Weights of a small transformer language model: 16 layers, untied embeddings.
Each number is 500 + 50 x the weight over its row's rms, rounded and kept within 0 to 999. Layers, rows and columns count from 0. Numbers have three digits each. The size before them is the row's rms in percent of the matrix's.

# layer 2 MLP down, 128x320, rms 0.0766, rows 0-42, columns 128-191
093:499475457531438477475454484439487463517412525462510488433453469466566459456539422488528521539531502560466434554488597531455485487521630479600512535556605558484557444495519459435480549475467492
103:475479532420487489542646530525492418483612568587455501522438494546467540599507552454469562462408567477377514464527480589512531448457446572484419482591496472410465512493422490500537441490520569
103:452553452504440485517441459407471480575538447415568548463503655463469494445525569576553493447576491556459510493507508470522591511493515529496535403506483483623521523550531439528538510527511507
093:541448450466476501522513515440489529524554606524508434495517501489530447420472506566465524468547444503491418517504499528533466587454566516456513385488477495529494606436583425541530461458627523
098:449495449516505485605507442577457447508519504469515524571592512555490587431528460514450539565509526575554538531510494478469550511497472517497608476467546388433545568466530532523460500537526514
090:439448573520600494466435439553541544544497486450560528503569504387492524485580449535519507517466392586478473592555487496479467440505590541419566501456475587542593538547527516521541490462574440
104:439507513471455443555485429551408453503482441464556468510496461461536421498433429447476516442485515449536489522544456455497580481597418532530454519508496545522528535573619523477429584520398529
110:502583501520493481458395500507559504442489519492442475534558522525474449449508511441530567470536491521410505504557512491433493499465460472440439456431500426503443579569437538448473593451487410
107:444403463498472522453530536538500491405468518518455485431503524552493462496466569515498429569457501565500470483559463548527516376533382521415451484537570460639461453545580448479467496482379517
095:526463412580540491488490511473515562542593568453540501533530446576411548598472445514522442524466501489569506484547494494556546507614434556478504570462465532517496482529577437483391442534480473
096:508480460492386545425575581485478426585499546509502501516558555597567484480536548509477553433574477445478539428505548412565537480565376545470467512400569496502338501542504497420489536613516590
104:524479546479460517444553533480532508448495479511551493518534527465509527529479473536473396507575472497478451493446481534518429411543452488547513467588489421558456563422482515422555486570445513
101:516505531486412614531585485510475588503501501470492409523398528454441457445414523549462447503558453420558507517491470474500560497502417474399484469504570523461485545533479496604497560511499463
105:437519431555502567493410470523500551528447537427517530470521468530541527522575394519491507506542543496519539466566484475517564467455481512491398544490540539479506507370513435611479493601457551
102:614508504455435474522531557516554518562442559560614540479465496498559512577565500558491476539533474436487436501441537431502522423389521471536417472516411543447492531442482474555566386469563459
107:482512381530567525438494590526482499420534423578451506496487562588551464463594431487468480479505438574498548540498432501552511612498443541562442492436507462569508413454495492507473500507464529
095:553464504468469532564516550532435494479455489552506558529431458480531472495455472445478516513490506537466489488545478530489504465458566536444479490540474449542430493456502494401426433538516465
101:466555473501493647526413391482524422400543538459508450469531536488534527510579419473473552437493498498463533509544488507618467547450582526535551473558527562437473476471546497351500378537527419
094:479519460514569608522481523544436602516441360489532449523553404555464468521523455543538522516528409526541435476362415485513476482601594520533498512533502426561592466557469582592447465408503452
103:500527531447562499413544519462551483459557504509457433385534557579471558447464454463449467542531517494524517432575416461541445485454495481528481457493554515606498456396485557588493464459454588
102:526519536571493481467462534461523550484533544465510494543462532535412467514500535462486582446515455451549467440487470531476495495388437413460574492482408442546505481526460478403490508577503515
093:589533494568536511512507509541581577537508493517437500453611537454614403522479580455385504442542460386558422521547582516518494548542509515578574525369525602549506479519547505460498439495451519
096:498541537436529402450508555452519617510418503515582473513485491426491556471542463604572505469489573555479496517463590502442498508517535462561544528483537467539441541487536465590528496568492460
093:477560480516544490468506582428505533462457508519475533472455569497498517495420511479417528568546524571505459620519481478509597555530499486568522440538445454583438536534560514505502502485547557
101:550539490496449477493450559518478532575534541558424569515613452456575485441487612466568605439403598497499495538417470420511497386490491438421487528477544443424513460544472588489531439534468495
110:485460504586538454508556488620500539544525475552515489428458505487511460369488395455484508502588479521512484547624473492435531481522422518401511471496437494548437540581532522450456519426449518
103:474527448433514486455515595452464455402533567577463499552532510470442485526561524562490470470528456466432396563557494461501453576543512498488520436498509482504472454462414442555437477540459520
104:486530481475591515535485599476562449492488477524499519516393507498464460470536483530501479567524534559491449545517568494517559398485522526470447553510429471462524498552519567510414564441551460
105:498527372573421505473517513471452467538520537508577504519509514505562509445459540549523535524542462526583520571437616527430458476479480533548505466546552468476458500460448542511506574459554543
089:516437527505549553557530461545536464570544470656379556372518502548459524520517559551386460532492513496499447499512518564501568479553499490565506505568515575438431569484577500529434450525444528
097:504452536507480465484526490476448545530490574543485519484523421540596525503539509400531505479512488488433481507530438471508457477446493518491464540620570476484510527453470470412574498489537527
097:440535510491465492471509466482515520516472414432469488536512527485486494480487475466518541477440564513511487390497511501483524534528463503591541539435567448559504448519544415501431449628455563
090:500494503480516526523532552427538490510438611455551413516440433489498502587498618483555456547430502551422566381453512502594499449573506409509559449449541494440577516467551517472505485423538524
106:499596501501544466511540446478491467521515489425494435488515477587553490534432533519438484492502455466520444540501464393520549459556551427544490499562591542511462477482477518471452559549488443
102:578504558531559484476541603443505502520507526476493523491429425553528539501471488477544524458535611526521484518469522476460548546469408412521483424477407340509554565452448550447443555564493457
102:506565527539591421463532496447474537502450523581528498544566450540476461514572549423508566567524470433584433585592574490481563558508401571480575554504528557473501436505539551466456545506458563
096:472485350536457440427632562489449547574504445488536434486503577461526447560477561573597514540389490530537526453497515528481443445571523425490493479528577544478470547496452508476528537518452520
101:447559541529477488449446536481616473435410538504477616451460461534459518548446454474430523395551584419527473434473468556558473461464536453501516492488502591513546507428552576479483525483474597
104:515522505463493446456542532477482560510498498523555449504540594501467413466601532497484492574522437537542513529528467488526524427587474519486436533510459533568487439519484513591463519429545421
103:514524525466476475394505407628536487445507560492560552437561500460586459497522615462520505580470556470557430508453503546518498563551568540550496512489562400553513441496525478507493504494483483
104:493525433511523528533474418407543500474453498439522519515542495439583498577480452495487488549441538589455490544534468547492530456615497504490527478505607486530505460443492478478565439486622502
103:480548518462437569566461432458484459504493502442514486503484561447444465566483503511366518490491517569521519603533530514480536454475437447550543526535523600439476453507475552422523473508460603
097:387573583547426489382486517509567513504526466519554516473501494480464482499536524490463489433520461513528486577512496450476461455556488629434548477494497446525509502526565504476458432494527432